Part of a small language model's weights.
Architecture: RMSNorm before each block, tied embeddings.
Training: a variant of Adam for these matrices, 397M tokens, 6060 steps.
Each number is 128 + 32 x the weight over its row's rms, rounded and kept within 0 to 255. Layers, rows and columns count from 0. The size above them is the row's rms in percent of the matrix's.

# layer 8 MLP up, 1024x256, rms 0.0555, rows 1-9, columns 0-127
size [102 102  99 103  97 102  98  98 101]
[[141  94  88 134 172 131 120  87 117 193 229 114 108  94 152 104  55  90 126 162 162 122 115 104 148 156 133 126  88  96 151 133  76 143 144 126 125 149 147 112  70 182 102 101 175 113 100  86 112  99 168 165 143 117 132 183 172  95 164  88 145 100  78  94 137 134 100 111 166  82 140 182  42 167 137 171 125 142 122 140  95 113 155  80  80 128 154 150 103  78 133 136 109  97 148 122  78 174 134 155 107 157 102  95 108 145  99 113 128  52 127  99 158 102 122 133 152 115  60 221 121  94 110 151 190 139 128 111]
 [ 92  86  62 141 132 182 168 115 126  96 130 136 100  72  83  91 159 172 133 117 112 149  85 126 148  76 120  76 115  95 193 152 140 137  76 144  51 132 172  97  93  31 107 128 173 175 162  85  61 150  53  99 148 140 152  96  99 136 109  85 131 140 129 128 142 173 225 137 142 103 152  95 100 109 103 101 152 102 112 149 153  91 102 135 188 146 142 148  28 124 120 119 147 123 161 160 119 134 148 119 115 108 108 104 128 131  90 126 106 160 113 129  62 115 158 105 165 160 139 123 165 128 105 120 151 122 157 165]
 [147 148 112 133 157 215 111 100 142 127 160 139 131 122 103 155 166 115 126 127 125 106 167  91 135 121 114 150  75 157 120 145 150 161  95 202 131 131 118 162 113 121 122  44  91 115 129 106 151 118 157 131  84 166 158 127  97 163  93  69 207  74 145 108 140 115 126  48 105  61  83 106 120 122  95 156  79 186 116 118 110 142 127 142 182  75 172 105 152 158 172 127 126 151 137 156 160 166 174 139 101 117 111 123 107 149 100 192  96 118 120 152  91 130 143 119 121 143 131 169  93 109 115 114  90 120  64  90]
 [141 138  94 145 127 163  74 126 179 141 146  91  96 144 107 134 117 196 166 103  92  87 111 155 126 109 123 152  85 129  86  77 107 147 132  95 148 141  87 141  54 170  96 141 119 146 147  98  94 101 160 106 108 118 130 102 117  76 107 143 112 144  94  80 124 152  77 109 116  86  98 165 110  61  96 177 146 125 214 124 131 157 160 162 160  93 180 127 139 177 134 231 106 117 142  90  92 131 167 118  98 147  93 137  60 134 129  64 163 139 128 180 212 109 168 167 137 166 111 141 107 145 103 121 103 102  88 116]
 [111  87 151  94 116 130 138 106  76 157 102  95 132 125 139 133 140 122 178 177  99 120 147  95 192 104 166 128 148 142 104 127 125 136 221 119 155 105 131 183 127 145  32 169 123 101 204 112  99 148 174 136 122 127 102 151  98 145 191 146 139 118 176 131 132 154 117  99 116 136 146 170  93 156 159 130  91 162 153  93  92 112 141 177 147 168 192 106 150  75 173 107 161 184 158  73 115 155 120 106 124 133  77 131 124 122 105 184 159 154 146 116 187 116  96 139 112 118 140 126 119  78  97 131 137 160 199 123]
 [140  78 173 119  92 169  86 132 194  48 124 149 167 199 102  80 125 183  85 146 112 105 109 147 135 158  96 162 167  72  97 162 108 101 131 127 197 110 113 131 132 114 115 178 136  65 125 108 117 135  93 108 182  88  90 127 138 153  81 140  94 131 121 134 101 143 143 102  98 123 149 152 134 177  85 133  81  76 120 128 186  70 137 153  98 190 177 119 128 120  82 154 145  58  99 161 156 146 152 152 113  94 115 110  99 185 126 153  65 169 166 103 121 104  98 121 186 128 201 174 135 141 135 150 160  82 142 165]
 [143 126  96 126 129 123 144 167 100 210 122 179 123 135 129 110  57 124 134 161 111 168 112 104 158 181 101 116  86 123 116  83 134 156 168 170 135 105 114 110 111  97 114 216 184 147 117 161  74 173 140 107  96  46 136 126 133  56  96 132 109 121 122 116 154  95 142 101 154 166 142 180 144 122 210 153 104  76 162 113 143 122 160  72 129 148 168 115  96  98 202 118 124 163 102  73  99 144 209  82 114 204 145 109 147 154  89 171  82 137 131  97 101  87 171 159 129 173 127 150 118 127 185  88 193 120 212 107]
 [120  80 113 112 109 106 131  95 123 134 107 115 169  60  81 123  90 130 104 111 134 125 162 150 127 193 117 184 171 117  89 162 110 111  69 152 145 140 146 120 109 109 112 127 106 153 145  92 116 151 147 166 183 119 101 103 115 132 177 111  84 106 144 127 154 111 150  93 132 106 137 131  97 172 137 211 151 152  92 159 152 140 134 114 148 155 176 108 165 118 123 146 142 156 123 120 127 209 207  91  74 100 140 164 130 212 117 150 102 138 143 187 137 126 103 102 183 170 157 114  74  94 108 136 118  98 150 122]
 [104  97 150  69 108 152 145 123 171 148 133 182 112  91 118 132 100  87 144  90 131 103 149 209 100  91 104 146  94 102 182 108 140  81 111 108 133 156 108  91 166 125 182 181 125  85 130 178 153 121 140 110 119 164 163 151 108 159  83  69  98 111 156 152 142  65 127  90  85 141 117 140 133 140 118 130 203  90 170 121 127 162 101 126 152 126 135 116 170 107 107 132 118 120  84 146 157 165 152  99 106  63  81  61 118  51 101 137 143 147 175 119 165  96 124 103 130  94  79 125 147 117 120 165 110 199 150 177]]
# layer 8 MLP down (transposed), 1024x256, rms 0.0479, rows 1-8, columns 0-127
size [101 102  99 107  99 102  99  96]
[[134 100 202  96 117 165 120 128  56  99  73 112 135 130 130 119 155  89 116 147 115 118 112 136 125 111 146 116  78  86 135 132 178 154 140 109  94  93  54  96 131 114 126 140  91 138 125 133 112  77 161 162 137 111  89 135  70 194  88  89 161  71  63 130 115 167 139 120 208 114 110 140 142  85 132 144 127 126 130 104 137  99 111 179 105 153 124 232 181 127 111  56 162 133 148 169 119 160  96 159 114  98  29  60 138 101 108  67 165 110  78 125  99  87 103 103 146 108  90 173 160 114 152 201  84 115 132 121]
 [151 118  70 129 113 137 111 101 111 181 128 132 160  80 127 159  97 126 129  46 122 130 164 135  43  98 111 126 140 171 207  99 146  91 138 130 174 122 110 145 109 158 170  58 106 151  85 102 114  58 183 118 129 149 135 114 158 140 137 131 167 109 161 159 150 139 125  98  93 155 142  85 146 202 105 114 118 132 115 166 164 133  96 115 189 132 157 118  99 127 102 113  85 116  95 168 145 154 145 120 102 137 123 109 159  86  91 152 106 117  73  79 105 107  78 150 184  83 103 112 143 139 116 113 100 101 125 139]
 [114 151 134  95 154  93 133 215 101 115 127  56  78 102 142  72  97 121 192 167 143 126 120 150 140 152 151 145 178 103 107 185 143 129 117 148 133 176 156 103 111 108 114 139 179 159 132 141 119 107 114 110 184 109 140 125  98 153 112 126  98 180 135  99 126 152  92 110 175 120 170 104  94 202  86 155 140 111 176 113 112 116  88 120 115  65 182 169 135 122 114  88 149 162 144 179  92  97 174 127 213 178  68  88 116 143  92 101 185 170 158  86 125 128 126 180 147 104 156 132  72 100 131 134 128 147 149  95]
 [116 181  81 181 155 153  39  71 169  95 114  74 161 147 125 179 149 110  99 112 153 146  62 118  84 111 137 104 147 103 105 137  96 124 138 118 130 116  99 103 117 151 181  69 176 107 131 152 112 154 138  98 145 132 153 122 103 103 104 172 122 131 145  89 179  91 157 140 112 165 117 164 168 121 136 202 138 164 144 138 114 173 155 196 116 143  90 162 108 127 119 106 129 184 123 143 116  64 110 141 160 174 190  99  64 120 163 128  84 146  81 128 180 125 164  91 127  60 135 102 117 123 125 100 114 118 175 185]
 [176 121 193 157 134  90 197  82 144 142 131 167 147 127 153 136 101 139 121 160 172 152 152 127 135 105 129 101 117 110 151 132 115 118 142 102 110  98 150  95 156  89  99 119 135 107 117 110 163 182 134  95 123 158 127 174 137 107 160 128 231 117  99 126 129 171  83 176 103 217 113 107 144 162 134 121 151 137 150 178  95 113 117 102 126 136 107 133  94  81 106 168 151 106 103 162  79 165 101  89 172  46 140 100 117 124 186 127 120  97 152 199 128 125  79 212 101 165 141 147 122 107 181 169  92 160 108  89]
 [150 160 113 134 125 147  86 162 101 103  66 125 113 145 174 115 185 105 131 129 139 128 109 156 129 128 127 122 168  96 115 168 106 125 118 160 133 100  82 118 120 135 170 113 105 144 117 143  59 117 131 160 140 116 140 128 118 134 111 155 149 135 187 161 108 163 100 171 106 152  80  95 130 142 165  87 108 144 179 139 139 122 131 130 210 157 134  93 138  91 125 126 114 183 173  79 113 112 126  87 142 138 105 166 137 151  56 150 142 103  82 111 140 146 119 201 105 136 126 123 137 134 113 153 134 145 109 200]
 [111 157  91 156 111 152 134  83 169 116 104 110  15 141 170 118 100 156 121 134 171 156 151 145 136 179 148  54 159 145 112  56 142 103 131 128 132 139 111 112 170 156  94 145 155 136 117 149  95 125 170 135 137 115 136 144  99 100 150 140 118 100  96  56 102 113 175 114 134 160 206 182 161  44 132 100 140 152 180 122 132 152 159 124 157  79 152 146 155  79 168 126 114 161  96 107  88 123 158 155 110 184 155  86  75 155 126 107 132 120  52 113 109 152  97 120 231 105  93 121  59 120 137 131 134  75 168 107]
 [116 142 138 150 179 102 127 124 110 112 149  81  56 174 125 106 101 123 162  97 192 119 109 138 129  96 129 108  95 151 150 146 191 122 123  65  84 116 143 102 105 204 173 137 143 154 127 158 191 121 132 161 107 142 128  60 182 128 146 124 104 109  81  69 101 104 123 112  77  94 138  88 111  51 136  80 124 126 126  79  89  75  95 154  74  90 159  98 107 131  96 140 116 102  90  84  86 153 123 231  98 139 163 146 115 174 117 124 155 127 170 117 137  90 128 163 121  86 147 105 125  78 125 185  89 136 101 115]]
# layer 8 MLP gate, 1024x256, rms 0.0574, rows 2-9, columns 0-127
size [109 106 104  97 102  98  96 100]
[[148 117 118  77  75  95 114  73 143 153 121 109 162 154 150 132  80 151 191 107 117 116 120 138  95 103 167  87 156 139  76 112 138 110 175 122 139 167 141  97  78 145 111 149 133 101 132 158 136  85  99 173 118  77  86 200 161 103  93 117 120 128 116 152  71 103 101 123 182 146  98 106  74 174 156 109  74  99 145 127 149 105 150 126  74  97 155 143 118 111 108 129 161 152  52 150 108  92 113 134 190 152 151 148 114 165 146 153 151 146 170 134 125 143 135  95  76 153 120 120 140 171 102 138 130 120 102 159]
 [146 147 106  89  99  78 125  76  59 115 111 159 125  66  88 176 184 137 152 100 180 185 129  67  81 103 136 115 135 155  99 136 130 205 134 109 150  91 115 126  60 126  86 120 121 128  67  78 130 110 133 163 101 188  79 118 153 148 192 127 143  61 127 124 114 147 144 140 121  92 117  93  94 195 149 129  92  99 145 148  94 126 136 126 153 127 140 155 109 128 100  88 172 116 154 169 103 165  99 171 173 160 153 117 153 107 142 143 112 101 123 139 102 206  92 110  73 197 148 122 110 154 163 111 124 121  76 107]
 [ 90  97 154  73 118 158  94 142 107 162 133  86 174 115 136 139  95 131 185  83  60 108 193 113 125 129 141 161 116 169  74 116 133 174 155 150 173 143 105 169  66 183 140 155  45 155 145  96 171 111  97 164  72 139  70 164 135 115 106 113 135 187 131 112 144 128  75 121 145  51 128 169 121  83  81 112 130 137 146  74 135 153 124 104 150  54 171 115 136 109 132 108  75 140 149 143 148 107 170 155  99 129  97 221 102  93  90 112 145  98 153 126  94 158 108 118  82 180 121 172 103 147 152 120 105 149 114 186]
 [158 182 128 118  87  80 141 140  91 101 145 180 131 128 158  67 103  99  51 108 143 124 161 141 120 141 136 143 103  95  71 234 120 112 155 105 177 180 140 141 129  84 153 131 141 109  71 135 107 101 130  95 114 120 148 101 136 132 167 138  74  69  68 123 131 122 182 126  60 105 126 161 115 143 108 158 128 173 124 135 108 171 175 186  97  72 123 139 123 120 129 107 144 169 176 156 158 132 160  45 126  86  67  73 157 175 167  85 164 142 151 122 170 147 111 124 146 155 118 128 126 146 130 104 130 104 140 143]
 [123 131 130 129 133 111 142 142 124  86 112 187 142 137 165 131  61 202 128 127 149 126 129 102 123 196  92 133 116  88 165 131 151  67 141  95 118  58 133 116 126 120 133  84  93  97 126 148 147 176 124 129 119 178 100  97 159 154 138  88 139  98 106  66 135  84 105 122 160 131 145 131 141 107  64 104 137 120 154 112 161 155 114 107 116 163 137 140 101 166  93 163 155 133  90 107 124 113 127 125 103 125 197  69 141 128 150 145 103 148 140 103  62 129 140 106 118 146 132 122 119 122 171 125 102 100 130 122]
 [121  72 116 115 133 107 178 134 127 153 180 170 159 167  83 151 138 148 139 110 135  90 138 101 173 111 119 132 101 122  86 135 146 135 160  81 161 131 165 108 129 148 185 127 164 164 154 144 168 195  80 155  64 123 114 120 180  79 113 129 121 155 206 173  99 102 147 123 164 108 104 141  85 141 121 165 103  59 105 102 124 131  74 112 121 119 142 146 140 135 105  79 132 158 117  86 188 188 140 166 118 180 173 140 143 149 103 203 170  73 140 133 107 177 117 112 154 143 136 116 156 168 147  86 158 116 148 103]
 [174  57 118 152  95 117 118 152  96  92 122 168 118  93 127 117  99 163 126 153 106 121 109 124 151 111 107 129 139 195 126 162  60  94 150 135 124 189 126 148  94 148  75 169 152 168 191  55 137  90 170 169 145 116 131 108 122 188 200 106 138  98 139 143 100 106  83 119 148  96 153 107 175 141  66 172 109 102  68  82 154 132 138 188 149  83  60 211 168 172 109 156  99 103 150 182 127 128 105 135  94  89 115 123 157  88  82 116 146 141 169 126 124  98 112 119 145 120  79 154 181  95 139 160 158 183  88 162]
 [102 161 179 120 131 131 120  60 145 136 126  81  94 140 201  84  85 107 137 152  81 138  94 132  99 154 132 130 142 154 110 157 114 169  81 141  95 141  83 131  87 161 110 179 106 104 151 139 212 135  84 112  93 122 122 137 183 122 171 128 204 115 154 142 126 155 129 144  93 156  84 127 173 188 123 128 127 155 142  63  85  90 133 113 117 104 166 121 134 136 141 110 127 106 161  99  69 133 103 100 180 156 133 171 156 165 121 157 148  61 172 130 104 154  92 142 114 199  72  88 150 147 122 140 123 132 103 125]]